{
  "n_layer": 10,
  "d_model": 96,
  "head_dim": 32,
  "vocab_size": 1907,
  "activation": "squared_relu",
  "norm_place": "pre",
  "norm_eps": 1e-05,
  "qk_norm": true,
  "init_std_qkv": 0.051,
  "lr": 0.00301,
  "lr_head": 0.0121,
  "decay_fraction": 0.601,
  "train_tokens": 158000000,
  "steps": 5216,
  "dataset": "wikipedia_en"
}
Each number is 128 + 24 x the weight over its row's rms, rounded and kept within 0 to 255. Layers, rows and columns count from 0. The size above them is the row's rms in percent of the matrix's.

# layer 4 attention query, 192x96, rms 0.108, rows 0-36, columns 0-47
size [ 91 147 121 135 141  93 136  84  68 152 140 119  69  88  74  90  86  75  82  80  73  75  82  79  77  86  76  82  81  77  77  93  92  91  73 104 100]
[[163 167 156 137 111 146 134 161 136 102 122 159  80 185 146 119 146  86 110 166 155 114 109 147 157 141 137 133 167 131 129  95 114  76 117 117 141 131 130 118 136 140 165 113 139 116 114 140]
 [100 134 133 158 105 130 154  88 131 129 167 114 157 137 147 108 164 156  99 169 116 109 127 142 137 118 122 101 141  95 156 148 150 113 164 119 147  97 135 165 157 130 129 135 178 111 154 128]
 [127 146 181 163 117 163 164 135 128 132 165 135 115 170 149 163 168 106 120 150 168 125 128 128 171 126 132 127 176 105 129 101 109  83 111 128 144 117 133 155 147 120 170 137 138 145 140 108]
 [102 134 133 150 118 114 143  68 141 122 160 113 167 134 124 113 168 174 102 142 132 109 145 156 153  98  98 103 137  98 142 141 126 128 154 118 131 116 137 170 160 127 116 124 195 126 142 119]
 [135 151 148 171 113 122 174  79 135 105 157 128 156 127 141 138 179 162  96 140 137 122 115 139 184  75 110 133 152 101 136 129  98  90 142 111 125 116 142 165 155 118 127 132 163 133 134  95]
 [107 123  84 123 124 101 118 105 150 149 106 108 155 121 121  93  92 160 122 137  63 131 130 140 113 132  93 127  95 130  98 175 146 177 117 111 119 130 111 131 128 123  89 137 154 107 117 135]
 [120 144 173 158 114 141 155  92 132 100 178 131 127 135 143 149 189 119 118 149 164 110 132 110 162 108 127 125 163 127 159 118  82  81 124 111 144 113 140 161 134 107 140 140 143 156 144  97]
 [143 160 140 162 131 113 143  72 125  87 138 129 160 123 129 127 172 174 110 131 124 122 116 141 171  95 117 136 131 123 129 139 114  84 147 102 119 101 136 158 157 132 101 135 155 122 103  84]
 [116 157 171 123 120 136 120 132 146 148 149 124 124 114  95 162 159 154  95 119 138 116 123 152 144  97 115  89 152 105 133 100  97  92 154 132 175 103 145 146 157 160 152 119 155 115 143 111]
 [114 106  91  92 128 135 110 159 129 170  94 118 113 109 113 106  71 136 138 113  83 142 134 148  97 138 112 115  91 121  94 151 144 176 123 150 122 142 118 100 107 134 122 118 113 104 134 168]
 [134 170 155 161 106 142 166 110 137 104 129 145 165 127 151 118 169 148 110 141 146 124 106 112 161 118 117 137 127  97 127 124 103 105 143  81 130  95 134 147 156  94 137 115 155 148 146 106]
 [154 101  97  97 105 145 149 162 115 154 104  97 111 107 147 111  94 118 158  91  92 167 110 131  91 152 119 102  80 142 104 149 142 150 125 136 105 136 121  93 128 127  88  85 120 101 126 181]
 [120 125 126 133 129  97 183 119 108 131 106 129 148 104 137 109 111 102 136 110 114 173 116 129 173 120 149 187 115 144 102 126 140 108 130 162 126  70 128 108 135  68  86 172 105 113 144  91]
 [104 173 117 118 146 100 145 101 170 178 106 120 129 127 147 120 131 144 121 139 106 115 104 147 153 127 157 160  94 120 169 153 132 143  97 112 119 104 142 171 133 125  98 123 136 115 140 133]
 [ 96 153 164 118 121 117 134 146 135 106 116 128 130 148 145 164 119 134 129 119 135 133 165 113 129  91 165 112 164 195  97 128  68 129 176 132 126 165 140 118 134 145 101 170 140  95 161 112]
 [149 120 140 141 119 146 126 130 104 126 107  99  90 151 139  88 144 131 163 136 183 133 102 130 110 140 111 171 114 125  96 117 111  87 106 151 133 155 108 122 113 118 164  70 113  84 135 164]
 [130 128 123 155  86 107 155 111 152 122 187 122 133 146 132 157 105 113 113 101 124 136 121  85 140 100 139 108 174  95 132  87 112 159 101 114 134 154 122 116  85 121 137 152 118 146 134  91]
 [110 137 104 161 131 117 138 122 143 138  88 117 124 118 118 105 141 148 139 112 118 135  80  96 130 150  84 171 117 117 118 149 109 139 102 129 118 108 135 148  89 137 131 110 126 113 123 154]
 [149 147 120 113 135 122 111 124 126 138 100 163 107 114 140 140 125 111 149 126 125 116 171 145 141 115 149 139 149 144 152 125 113 117 167  91 132  71 150  73 118 105 130 115 173 147 162 105]
 [135 116  89 128 104 155 123  96 160 126 137 127 174 141 143 103 125 131 160 127  51 107 124 106 127 106 169 102  69 117 129 185 118 112 139 138 126 150 131 175 118 122 115 152 139 155 126 114]
 [132 149 143 119 112 138 103 125 114 143  86 170 120 162 159 140 114 136 132 111  88 133 151 145 128 139  97 104 154 153 110 105 141 129 128 120 122  55 105 103 142 128 137 101 164 124 100 151]
 [135 129 114 133 123 166 171 137 115 136 120 143 115 131 138 128 136 171 155 147  90 112 134 165 111 115 123  82 102 140  87 145  96 136 126  89 143 159 163 128 152 137  81 140 142  96 136 134]
 [127 120 145  98 128 103 135 147 119  90 162 109 164 161 152 170 134  83 120 127 114 125 148 116 131 108 144  57 128 138 173  82 148 104 148 137 117 154  98 133 130 136 113 134 148 111  96 170]
 [ 91 110 117 170 138 112 119 113 129 115 141 108 133 137 126 135 149 113 123 170 158 123 157 139  75 106 124 103 135 167 108 160 104 107 153 135 172 174 129 130 101 109 102 148  85 183  99 132]
 [160 146 104 123 121  84 164 120 135  88 109 160 147 121 168 147 126  88 125 128  78 154 148 148 144 106 155 123 152 140 135  92 127  94 146  93 110  90 116 110 126 119 121 115 138 115 151 132]
 [109 147 131 165  89 129 111 150 161  88  68 151 116 111 124 146 141 149  78 130 107 126 100 149  92 102 120 141 108  93  73 133 137 121 113 139 149 150 158 127 144 130 117 124 125 101 135 153]
 [153 160  89  92 125  93 166 125 156 155  96 109 151 136 158 137 149 126 134 121 103 119 113 130 100  74 135 115 156 127 170 175 124 120 126  73 127  93 124 158 101 160 108  85 139 128 118 151]
 [113 143 136  88  93 138 133 127 156 138 159 112 156 170 139 118  99  76 124 115  89 127 141  89 142 143 145  96 126 122 145 143 155 123 133 126  97  91 142 147 121 114 104 187 165 119 137 136]
 [116 101 136 132  96 122 123 139 122 126 126 119 140 117 142 137 112 106 137 145 122 166 120 139 121 129 148 112 154 106 153  91 131 151 135 170 126 118 146 117 145 130 145 228 146 150 136 149]
 [125  94 115 135 158 132  98 151 108 108 113 177 144 127 144 102 107 120 140 110  79  80 135 136 165 154 157  97  82 110 118 115 179  88 165 138 125 130 113 112 147 167 160 127 173 111 128 123]
 [142 121 117 133 119 134  97 105 183 124 144 141 138 147 149 145 141 115  92 154  90 136 118  77 165 114 109 148 125 124 137 144 125 136 124 113 129 117 150 166 145 135 132 144 129 135 133 110]
 [139 102 106 112 163 135 146 131 112  90 154 141 137 175 140  72 118  90 124 105 141 141 154 170 172 107 150  97 143 143 141  95 153 146 131  81 137 111 110 121 130 141 147 113 159 108 139  94]
 [144  95 110  99 142 102 182 145 114 151 107 144 123 116 122  97 121 116 128 111 146 123 155 119 114 144 116 147 163 140  89 134 172 118  81 145 128 115 121 120 115 127  77 118 116 155 141 106]
 [ 88 107 136 178  94 157 118 122 143 101 183 136 130 134 150 136 144  97  68 159 114 112 114 166 109 126 125 108 145  98 126 123 122 153  96  82 106 130 126  86 113 131 138  98 147 107 146 153]
 [156 108 137 133 158 103 121 130 129 155 126 110 110 183 128 137 148 129 121 128 160 102 104  95 115 117 165 129 163 121 115 117  98 118  89 116 119 163 134  82 146 142  89 126 114 145 127 103]
 [ 95 141 136 149  88 125 148  79 145 157 159 166 139 160 164 120 159 156  77 145 121 113 116 156 136 123 101 117 133 128 149 151 132 114 133 135 127  90 127 140 165 107 145 125 131 149 113 117]
 [121 113  90 127 139 137  72 163  93 118 128 134 116 181 139  88  98 106 155 109 122 123 137 125 116 103 116 125 109 141 119 157 192 166 100 161 148 144 118  92 131 138 126 123 109 112 101 155]]
# layer 4 attention key, 192x96, rms 0.106, rows 0-36, columns 0-47
size [130  87  80 137 134  65 152  63  59 154  95 152  83 101 102 110  94  89  84  87  83  88  93  92  87  90  82  85  90  90  98 107  92  86  87 104  99]
[[167 113  96  97 110 123 109 150 116 126 119 109 117 121 114 119  81 101 171  95  98 149 143 126 100 161 132 128 114 166 104 153 146 161 117 166 109 149 136 105 106 128 104 113  82  99 101 157]
 [140 162 151 153 142 156 127 114 121 144 124 125 133  99 143 109 153 145  78 194 110 146 109  81 122 124 102 100 148  94 137 156 103 120 133 104 146 123 150 124 171 180 106 160  65 114 137 135]
 [173 163 147 123 165 136 105 131 130 116 154 113 136 119 160 154 153 148 100 189  83 139  97  90 138 121 136 117 130 116 153 151 145 142 122  95 144 126 136 130 132 163 131 165 110 133 116 105]
 [ 78 147 182 158 133 133 150 128 142 151 143 109 163 126 122 131 211 128 106 173 150 115 124 107 154 116 123 131 148 103 150 126 123  86 118 117 115 143 112 116 159 128 148 138 147 143 165  96]
 [102 151 175 136 138 131 144 114 137 136 142 111 157 125 127 137 206 127 102 180 139 102 119  99 162 138 131 140 155 117 150 125 106  72 129 110 116 137 117 121 162 135 143 136 155 147 146  85]
 [114 142  60 127  81 141 123 104 144  99 110 125 105  99 156 101  67 112 150 115 133 146 158 126 102 148 106 143 106 144  90 144 112 119 147 118 114 115 107 109 135 114 109 114 133 116  83 153]
 [115 139 181 135 153 133 147 134 134 141 140 112 149 129 116 143 200 129 119 166 143  90 107 109 167 108 145 135 163 110 172 141 105  96 110 119 125 148 138 127 147 144 144 146 155 145 164  91]
 [ 95 150 134 137 114 115 140  75 106 101 123 101 153 103 132 114 156 114 136 202 118 114 149  79 117 181 135 161 132 128  90 151 111 104 119 134  99 143 107 102 136 113 129 163 112 149 105 120]
 [104 127 163  85 163 106 146 130  95 166 118  71 135 126 119 127 152 115 134 156 106  88  99 100 138 173 128 132 145 112 115 162 109  94  97 161 129 131 110  98 103 167 116 127 120 123 124  95]
 [145 114  74 127 107 131 110 136 123 135 104 140 112 127 144 119  50 132 146  84 103 151 144 151  73 127 116 121 107 146 104 132 149 171 124 139 130 116 141 130 107 109 111 117 101 103 104 166]
 [142 171 160 139 115 155 158 120 142 114 150 127 163 128 152 158 158 128 110 163 173 142 100 114 175 120 101 102 121 131 119 109 109  89 129 102 141 134 130 109 198 124 102 151 127 137 169 136]
 [146 113  65 122 133 112 126 111 122 120 118 129 106 156 151 107  45 125 148  92 101 120 139 153  91 142 147 158  90 141 110 159 154 157 136 147 125 120 136 127  82 127 117 126 114 106  95 149]
 [117 149 116 139 169 144 125 126 110  98  81 170 149 151 121 158 125 133 148 115 138 119 128  94 153 117 112 118  89 107  97 132 174 108 136 133 133 177 108 139 179 127 114 150 166 129  89 170]
 [104 137 133 130  95 127 145 113 162  90  97 142 112 128 127 114 134 110 107 178 142 138  90 104 150 101  98 121 154 147 131 121 135 110 129  93 100 151 117  83 134 159 129 108 101 129 150 180]
 [143 153 135 135 121 103 171 130 137 120 124 107 131 120 152 157 115 117 123 120 130  99 125 150  96 145 149  91  89 165  89 143 105 107 124 102 146 167 127 126 158 118 150 166 137  84 138  96]
 [128 107  96 116 134 152 144 114 100 156 138  93 110 115 128  65 121 157 112 120 121 118 104 143 120 175 174 168 149 130 157 151 128 137 152 142 111 131 134 137  82 124 140 117 127 120  92  75]
 [153 136 128  88 128 159 137 145 163 184 146 126 142 102 137 162 149 128 122  96  88 168 159 115 136 111 103 136 104 113 112 122 117 131 120 126 159 111 122 149 103 121 165 118 144 117 128 140]
 [107 112 125 122 108 152 133 129 137 167 108 132 113 140 138 101 138 135 101 144 141 149  81 112 157  99 108 180 112 147 163 108  98 103 158  91 150 147 133 123 100 138 149  68 155 120 117 139]
 [171 135 113 129 117 131  78 161  69 147 118 166 119  82 118 148 135 124 142 105 135 116 132 117 126 119 148 102  94  73 105  89 132 111  99 154 122 139 145  78 157 143  97 151 138 140 127 139]
 [177 154 100 167  91 133 108  96 184  92 115 135 146 141 162 120 133 103 167 116 160 101 115 103 143 111 145 132 161 146 107 194 131 150 156 141 119 124 134 135 109 135 122 170 119 185 142 113]
 [127 138 122 112 150 162  99 155 106 145 111 158 112 109 122 160 117 103 102 123 145 131 116 156 114  77 113 106 124  90 144 148 131 118 104 103 171 162 126 101 115 113 120 136 151 116 135  93]
 [150 125 135 167 120 130 176 115 160 110 138 104 136 174 151 168 115  95 178 133 141 113 137 141  96 116 125 108 162 146 114 161 103 108 118 131 127 146 154 130 161 142 113 189 155 123 164 138]
 [140 136 127 103 168 111 132 129 175 107 100 149 153 154 129 129 110 141 106 144 139  91 138 141  89 123 139 110 137 152 124 136 133 163 161 123 172  99 121 167  99 122 116 124 120 119 142  69]
 [148 146 107 144 109 127 116 142 124 130 141 105 122 115  84 139 146 129 150 115  57  64 141 127 111 128 158 139 140  95  86 130  92 118 124 131 126 135 135 131 106 146 115 148 118 118 100 146]
 [143 154 140 115 192 130 103 138  99 113 115 177 132 111 108 161 100 140 133 125 169 123 129 114 104  95 166  97 102 102 134 143 156 150 151 136 163 150 107 122 132 147 109 155 156 140 119 122]
 [ 97 141 116 145 129 175 123 134  98 129 168 104  89 132 157 167 148 147  78 151 113 149 131 100 137 157 104  85 124 122 116  99  89 161 162 106 133  94 130 111 120 155 176 133 123 132  98 114]
 [131 119 128  83 107 109 105 168 174 114 115 162 111 137 126  93 120 121 139 131 108 116 118 115 180 110 110 152 137 126  94 114 135 100 123 130 143 145 113  92 134 154 104 120  90 172 160 166]
 [150 109 127  98 133 133 123 166 142  82 109 134 156 160 161 149 111 134  89 114 132 126 140 165 179 103 127 105 120 113 104 117 130 125 151 104 180 121 144 143 161 142 130 144 107 135 142 135]
 [140 128 112 103 166 114 111 163 129 120 113 110 146 112 181 133 133 124 151  98 121 124 127 131 171 140 104 121 108 157 125 123 157 145 149 140 145 104 131 130 103 122 190 136 157 158  97 150]
 [117 124 133 154 142 154 107 106 143 106  97 142 131 104  98 143 152  91 146 148 187 116 135 107  83 141 128  73 103 143 130 127 147 141 154 120 120  95 109 148 125 108 115 143 118 128 126  93]
 [122 100  96 118 118 123 103 126  74 115 156 101 107 116 127 102 121 179 133 149 119 149 130 109 159 143 175 127 154 117 164 154  85 171 143 166 142 131 138  99 123 138 162 117 168 137 113 137]
 [178 128 137 125 114 127  66 147 155 161 151 167 167 136 140 121 108  96 112  96 135 148 136 112 146 154 131 132  93 139 151 115 117 132 145 120  85 138 108 155 148 151  81 140 128 131 152 128]
 [144  79 102 119 186 101  97 143 116 118 102  98 151 176  93 129  92 109 156 110 120 146 118 144 118 135 130 116 149 123  99 121 166 150 134 116 126 145 108 159 117  95 160 117 104 116 104 107]
 [130 147 147 153  93 166 138 132 142 153 102 120 116 133 159 133 160 146 133 156 134 151 106 126 149 104 158 140  95 176 178 149  98  90 125 121 122  97 141 168 132 129 150 151 134 137 150 137]
 [119 146 173 171 127 160 118 156 128 163  87 108 127 129 140 162 153 118 136 147  66 122  95 149 126 109 144 128 103  92 182 105  96 103 117  90 145 140 140 143 140 166  64 106 136 140 147 137]
 [ 98 172 140 152 105 176 112 115 127 151 122 136 139 119 161 163 156 134 137 159 165 125 117 107 121 125 135 142 122  91 151 100 110 116 149  90 133 115 144  95 125 163 156 129 133 121 144 139]
 [166 130 192  86 125 122 152 121 121 108 108 110 126 122 126 126 130 103 156  97 131 147 108 137 138 129 138 123  74 121 112 117 145 154 118 145  94 167 104 110 141 128  94 220 136 134 138 160]]
# layer 4 attention value, 192x96, rms 0.113, rows 0-31, columns 0-47
size [ 88 102  99  96 104 109  93 103  97 105 103  99 115  86 100 106 113  88 113 121  99 112  86 114 105  98 108 113  86 106 100  98]
[[102 138 149 127 149 159 134 141 121 173  83 145 161 109 123 134 128  79 159 146 117 130 116 123 142 169 131 112 161 112 115 134 118 140 134 134  91 118 111  69 111 150 127 118  58 139 134 126]
 [151 172 134 148 123 124 125  96  84 138 124  86  80 147 134 105 143 105 153 143  95 139 120 101 110 133 120  91 121 167 134 160 142 116 113 106 163  78 160 178 135 154 142 138 135  86 162 173]
 [174 119 150 115 174 136 124 135 111 134 129 147 129 106 140  91 129  62 100 140 156 171 108 138 142 167 153 155 145 134  93  97 105 136  92 164 107 160 127  77 165 116 111 104 103 146 117 120]
 [ 98 150 155 118 131 133  93 102  85 151 113 113 115 142 151 148 141  91 140 150 147 192  91  69 128  74 150 152 132 145  94 155 108 157  99 144 107 157 109  98  99 173 142 161  84 120 164 146]
 [128 131 124 100 110 116 108 136 169  94 143 158 122 165 159 142 119 102  94 147 145 113 181 140 140 129 139 109 101 119  94 130 103 150 124 120 159 169 101 134 133 110 101 114  93 139 144 130]
 [147 180 109 130 104  84 118 104 145 123 134 126  98 122 142 177 136 160 114 119 124 154 133 163 104  60  72 116 100 140 117 148 159 138 129 125 166 115 137 122 120  94 156 135 175 109 150 116]
 [142 165 134 142  81 136 141 109 129 128 162 131 125  95 146 197 119 134  74 110  76 121 116 123 138 103 131 122 124 111 118 112 138 122 112 120 129 101 107 142 146 175 138 158 138 108 154 143]
 [189 104 162 116 128 132  65 137 101 134 123 145 146 144 106 139 119 112 142  93 127 142 138 126 154 158 174  97 110 141 150 114  83 140  91 137 127 130 123 146 120 131 118 142 130 139 127 124]
 [108 125 143 123 128 177 143 173  98 137 164  76 137 137 144 161 116 171 156 116 129 101 115 112 108 145 159 108 126  99 126  75  98 116 124 119 116 137 115 156 136 132 136 143 165 124 122 125]
 [129 137 128 128 134  96 121 121 106  81 118  85 143 152 110 155 131 172 152 110  99  95 100 147 117 145 115 125 127 115 144 112 140 119 155 144 125 157 111 149 103 124 103  84 113 106 135 125]
 [145 171 104 133 164 124  81  98 145 118 137 133 107 110 173 177 124  94 124 156 133 136 111 163 146 167 146 121 107 103 106  79 154 131 132 125 143 122 132 102 134 142 149 115 105 101 149 125]
 [125  67 131 106 129 163 106 126 149  83 151 134 158 133 142 104 126 141 110 119 149 150 157 176 124  73 190  99 129 119 123 128  82 153 153 135 104 167 119 152 120 109 144 134 130 144 118 122]
 [103 122 143 102 158 117  73 143 125 151 108 136 111 164 148 131 129 164 131 110 154 106 125 122 116 120 137 127  89  91 104  92 126 124 151 104 143 118 167  88 121  92 179 130 151 122 128 129]
 [132 127 150  85 157 142 129 149 142 138  90 140 127 184  99  89 141 128 147 162 167 168 112 142 125  77 137 123 128 160 105  72 126 139 142 182 130 120 118 116 116  69 135  77 119 133 152 119]
 [137 125 145 115 125 120 141 158 106 173 109 165 124 132 127 125 123 121 193 131 130 112 156  98 147 188 109 115 102 159 117 161 102 126  80 150 111 135 132 121  93 115 130 114 107 145 123 111]
 [ 98 110 122 134 112 143 156 135 127  95 184  85 120 143 128  95 127 172 117 133 130 105 141 108  88  96 115 121 123 103 142 163 140 108 163  71 124 123 160 155 166 103 127 157 171 116  93 147]
 [124 118 170 108 133 133  90 148 171 134 131  87 158 108 148 128 117 162 119 138 136  99  99 128 111 150 186 124 104 105 120 164 105 145 140 116  96 154 122  83 139 108  95 160  98 140 140 110]
 [109 134 149 101 134 119 123 178 144 172 107 131 179 126  96 161 130 116 148 113 124 111 136  99 132 139 113 132 149 145 118 155 122 137 142 174  88 133  85 104 108 104 110 134  86 124 129  99]
 [115 103 115 113  98 131 112  87 165  82 126 144 119 174 118 100 121 135 145  67 141 108 163 125 148  92 116  85 149 115 153 102 125 123 181 131 125 116 141 180 125  95 149 144 164 107 129 123]
 [143 107 104 129 132 126 170 111  92 145 116 136 131 115  95 102 139 168 104 122 118 148  95 100 126  73 105 144 122 151 157 104 150 130 120 154 117  99  85  90 159 157 129 132 180 108 116 154]
 [ 94 125 109 119 107 109 144  89 180 104 149 168 134 119 183 126 122 110 116 121 149 124 154 155 144  87 134 104 139 117  81 152 122 132 178 117  95 142 138 136 126 104 195 176 119  95 143  96]
 [ 92 137 114 114 149 130 152 110 119 149 160  97 118 122 158 128 123 149 103 114 144 126  87 107 149  86  91 165 136 119  77 106 163 129 161 126 123 125 132  84 131 101 196 119 123 104 137 120]
 [ 94 121 101 147  99 148 158  94 134  76 176 107 102 130 141  85 132 133 126 122 121 109 146 163 128 109 122 121 139 114 122 160 150 118 166 103 146 113 168 188 149 126 146 130 156 124 120 124]
 [ 69 112 124 110 107 170 190 129  89 168 151 117 149 109 161 139 134 136 172 102 130 112 135  97 144 125 128 126 151 124 119 129 105 135 116 135 104 121 127 152 106 136 163 149 130 114 139 124]
 [103 159 135 136 126 119 158 162 140 158  94 132 135 122 143 165 129  92 147 147 114 132 135  78 119 103 105 110  96 135 120 126 122 150 115 128 147 152 124  92 141 122 124 102  57  96 126 148]
 [146 114 166 110 147  83 121 172 149 167  85 123 164 108 102 145 120 145 139 102 122  90 127 134 132 156 118 139 111 154 162 135 125 141 112 152 127 143 102  81 120 130 110 119 112 143 122 103]
 [ 82 159 142 111 160  97  92 147 114 170 143  70 135 149 130 114 132  99 146 117 129 125 101 146 110 136 162 148 168 126 120 186 132 142 150 132 134  80 153 119 124 137 135 151 105 134 146  96]
 [180 176 139 146 142  68 110 134 142 106  70 102 126  95 115 138 127 103 152 129 102 129  94 118 118 149 117 143 100 125 155 145 134 119 102 140 127 172 136 116 154 153  91 110 119 105 116 121]
 [146  80 142 109 171 149 126 166  90 116 110 116 123 135 121 138 130 150 159 137 154 161 145 102 108 144  88 174 105 178 165 129 109 124  91 142 110 213 121 138 131 128 113 120 128 141  92 130]
 [ 84 112 116  91 111  99 143  99 133 111 104 156 149 106 125 129 127 134 142 138 147 116  98 112 107 180 157 158 127 110 150 139  78 136  89 153 113 141 139 164 105 147 122 127  98 138 149 140]
 [107 104  99 131 101 120 140 112 182 107  92 169 125 162 123 104 140 143 155 140 151 135 151 105  91  66 124 101 106 129 142 124 131 128 163 135 131 121 127 171 136 126 127 149 164 120 132 118]
 [144 147 185 102 139 113  88 151 106 157 107 126 124 148 132 139 123  71 101  81 124 142 153 135 146 119 122  86 140 138 125  79 111 153 129 160 171 104 135 110 136 135 134 136 136  98 133 114]]
# layer 4 attention output (transposed), 192x96, rms 0.115, rows 0-31, columns 0-47
size [ 85  94  95  88 108  95  86  93  88 100  93  96  98  80  91 107 102  89  99 118  88  94  86 108 100  99  90 102  86 103  92  92]
[[147 139 118 152  88 125 120 106 132 155 133 102 135  91 135  98 115 159 151 109 151 120 113 166 111 100 141 100 116 129 122 169 135 123 126 123 125 133 134 161 170 106  96 124 149 103 151 113]
 [ 99 117 132 150 175  97 163 104  98 154 167  71 123 147 169 160 129 132 121 139 133 146  96 108 135 141 166 118 111  64 104 106 151 134  98 122 134 122 132 125 135 174 100 114 149 124 147 114]
 [118 146 113 126 121 102 104 138 109 122  95 111 139 102 121 141 116 136 153 127 119 103 124 154 128  78  96 123 135 154  99 155 154  96 137  77 119 139 110 158 127  96 159 133 131 116 111 130]
 [154 134  93 155 111 102 146  66 147 143  87  89 142 126 138 151  95 159 158  96 117  99 107 102 118 168 108  93  84  98 157 116 149 110 151 125 139 141 131 150 138 124 117 123 140 132 148  99]
 [147 146 121 110 134 121 110 154 130 139  99 146 171 123  91 179  87 135 133 103 121 110 111  97 132  95 117 112 157 125 114 161 153 118 175 104 153 149 128 134 115  74 109 123 100 148 116 157]
 [ 95 131 145 151 154 112 146  85 120 120 120 118 113 131 121 128 116 106  91 129 145  84 140  63 138 177 150 146 147 105  96 133 130 130 153 137 171 143 116 120 101 133 105 101 118 145 131 155]
 [106 128 137 127 113 119 131 101 134 139 133  64 142 112 145 124 146 121 131 129 158 189 133  74 111 147 158  94 130 115 146  64  84 145 117 135 167 123 142 135  74 142 142 116 115 132 126 111]
 [134 182 122 147 116 121 175 125 117 103 117 148 162 135 168 154 111 130 176  92 107 146 149 135 133 115  85 100 110 124 103 122 122 136 104 152 137 138  85 154 152  92  92 112 152 142 159 127]
 [144 120 150 101 107 131  77 126 148 159 102 147  96 137 168  97 132 103 130 133 121 152 138 150 164 115 173 107  99 116 163 111 113 125 117 142 123 119 142 121 111 153 148 112 146 114 151  86]
 [145 119 137 123 120 186 155 142 147 121 136 144 100 146 146 138 143 166 108 119 134 135  97 123 168 120 118 152 115  94 142 137 111 145 137 159 126 107 168 108 130 135 152 145 142 164 132 117]
 [106 143 133 128 110  83 160  97 113 147 126 111 126 121 120 148 142 150 112 160 169 122 105 121 105  93 144 138 164 162 105 112 120  89 151 146 162 170 153 115 121 110 154 103 100 118 115 118]
 [168 168 148 135 122 162 115 132 103 125 100 173 149 117  78 112 124 118 147  69 138 122 106 143 163 124  94 111 103 141 135 146 161 127 116 146 125 113 127 168 145 106 132 154 131 167 148 127]
 [103 140 125 114 115 104 127  98 157 146 134 134 106 149 127 165  99 115 120 161 122 112 152 144 142 143 188 128 113 176 134 149 129 128 138 123 105 165 110 112 160 141 134  95 105 130 155 120]
 [122 151 127 143 116 117 144 128 127 135  92 155 152 113  66 174 100 152 133  90 115  86 129 167 155 140  74 133 116 127 112 174 139 145  97 120 127 126 108 134 166 114 124 120 120 121 147 139]
 [139 138 117 124 121 109 123 126 131 118 117 166 104 148 176 143  86 137 144 122 123  76 157 130 111 129 103 114 143 119 124 155 138 137 142  96 101 130 121 123 169 107  65 108 158  76 135 148]
 [145  89 154 100 171 132  82 142 123 135 143 149 133 144 124 101 137  78  84 133 110 162 145 128 151 155 180 144 115 116 147 128 127 138 135 133 104 102 140 113 118 168 134 150 149 157 114 113]
 [166 115 111 113 116 169 100 114 171 133 112 149 156 131 133 115 130 129  92  96 129 123  96 128 154 122 138 122  79  99  88 163 107 137 206 151 109 157 144 114 134 119 139 131 156 148 166 125]
 [140 126 116 128  79 151 117 121 165 142 105 163 132 114 138 107 121 170 138  80 137 117 146 143  97 117  99 120 100 103 132 159 119 142 152 116 126 120 125 148 152 112  91 139 145 119 149 133]
 [115 157 141 136 149 135 163 137  80 132 133 168 134 176 109 166 121 118 144 133  95 167 168 140 134 143 107 130 114 150 158  97 125 150  83 175 167  96 103 151 147 130 130 117 119 185 107 152]
 [ 75 117 136 141  94 122 140 138 143 111 135  64 126 137 121 116 128 106 109 131 121 142 165 101 122 148 101 128 123 172 161 104 125 127 118  56  96 116 130 129  68 158 154 120 150 134 105 127]
 [116 156 128 130 130 121  93  86  99 157 117 165 134 117  64 153 111 132 117 131 144 134 154 104  93 132 142 126 157 161 161  86 138 157 133 150 155 124 143 155 153 104 140 106  99 133 116 148]
 [106 110 138 126 128 126 105  88 173 123  98 118  97 143 109 150 125 138 110 137 122 135 166 136 103 141 179 148 158 138 150 133 146 137 137 146 151 137 126 130 116 139 172 136 117 154 110  82]
 [132 110 141 105 169 133 119 161  81 133 139 141 100 160 115 124 151 116 106 158 139 156 118 114 135 135 140 150 162 143 147 126 133 117 115 178 143  90 146 110 138 153 140 153 103 162  93 148]
 [141 139 161 116 121 137  77 108 125 159  98 151  67 150 156  69 116 125 132  99 124 126 142 143 118 130 170  88 116 134 140 143 143 121 114 155 128 110 150 150 154 130 104 130 143 114 128  92]
 [138 121 120 155 115  88 109  99 123 159 126 104 151  73  80 131 100 159  93 114 152 119 132 159 112 138 139 116 109  92 106 137 134 106 150  81 126 111 137 121 130  83  88 105 142  68 135 134]
 [128 142 107 131  99 134 130 125 167 119 130 142 129 116 134 106 121 127 126 116 117 115 139 150 128 143 103 142  96 125  95 159 121 169 133 104 120 143  89 116 115 126  98 123 147 101 150 160]
 [129 120 117 124 108 129 131  83 145 183 129 138  82 134 158 100 146 132 125 132 129 157 115 156 126 139 118 131  88 116 119 171 149 108 173 156 149 131  92 128 141 162 111 144 116 145 151 130]
 [116  96 103 146 136 138 152 134 111 111 134  94 138 112 135 138 127 154  99 164 137 135  83 130 130 120  96 156 107  71  92  97 101 127 171 113 113 124 148  95 101 122 131 113 130 116 127 173]
 [153 112 122 117 139 112 115 146 143  82 112 169 115 149 142 113 105 145 163 119 102  65 115 135 140 120 119 157 124  98 136 144 156 122 111  99  83 122 134 125 124 134 133 147 168 111 126 118]
 [154 152 150 136 120 115 115 107 101 132 125 115 119 103  98  73  98 108 107  77 107 135 101 111 122 129  81  82 113  85 103 112 152 132 147 115  99 129 169 153 133 135 110 133 112 147  99 131]
 [124 132 158 122 147 126 148 153  96 130 133 161 165 135  65 144 107 103 103 143 117 113 124 136 150 170  85 133  88 134 150  96 128 129 115  96 107 102 141 118 134 118 119  88 110 106 119 183]
 [100 167 110 148 126  76 155 113 111 182 104 109 134 103 137 148 111 122 180 125 115 139 135 146 130 114 115  98  91 105 113 137 148 132 101 114 174 106  67 151 122 120 111 108  93 127 154 170]]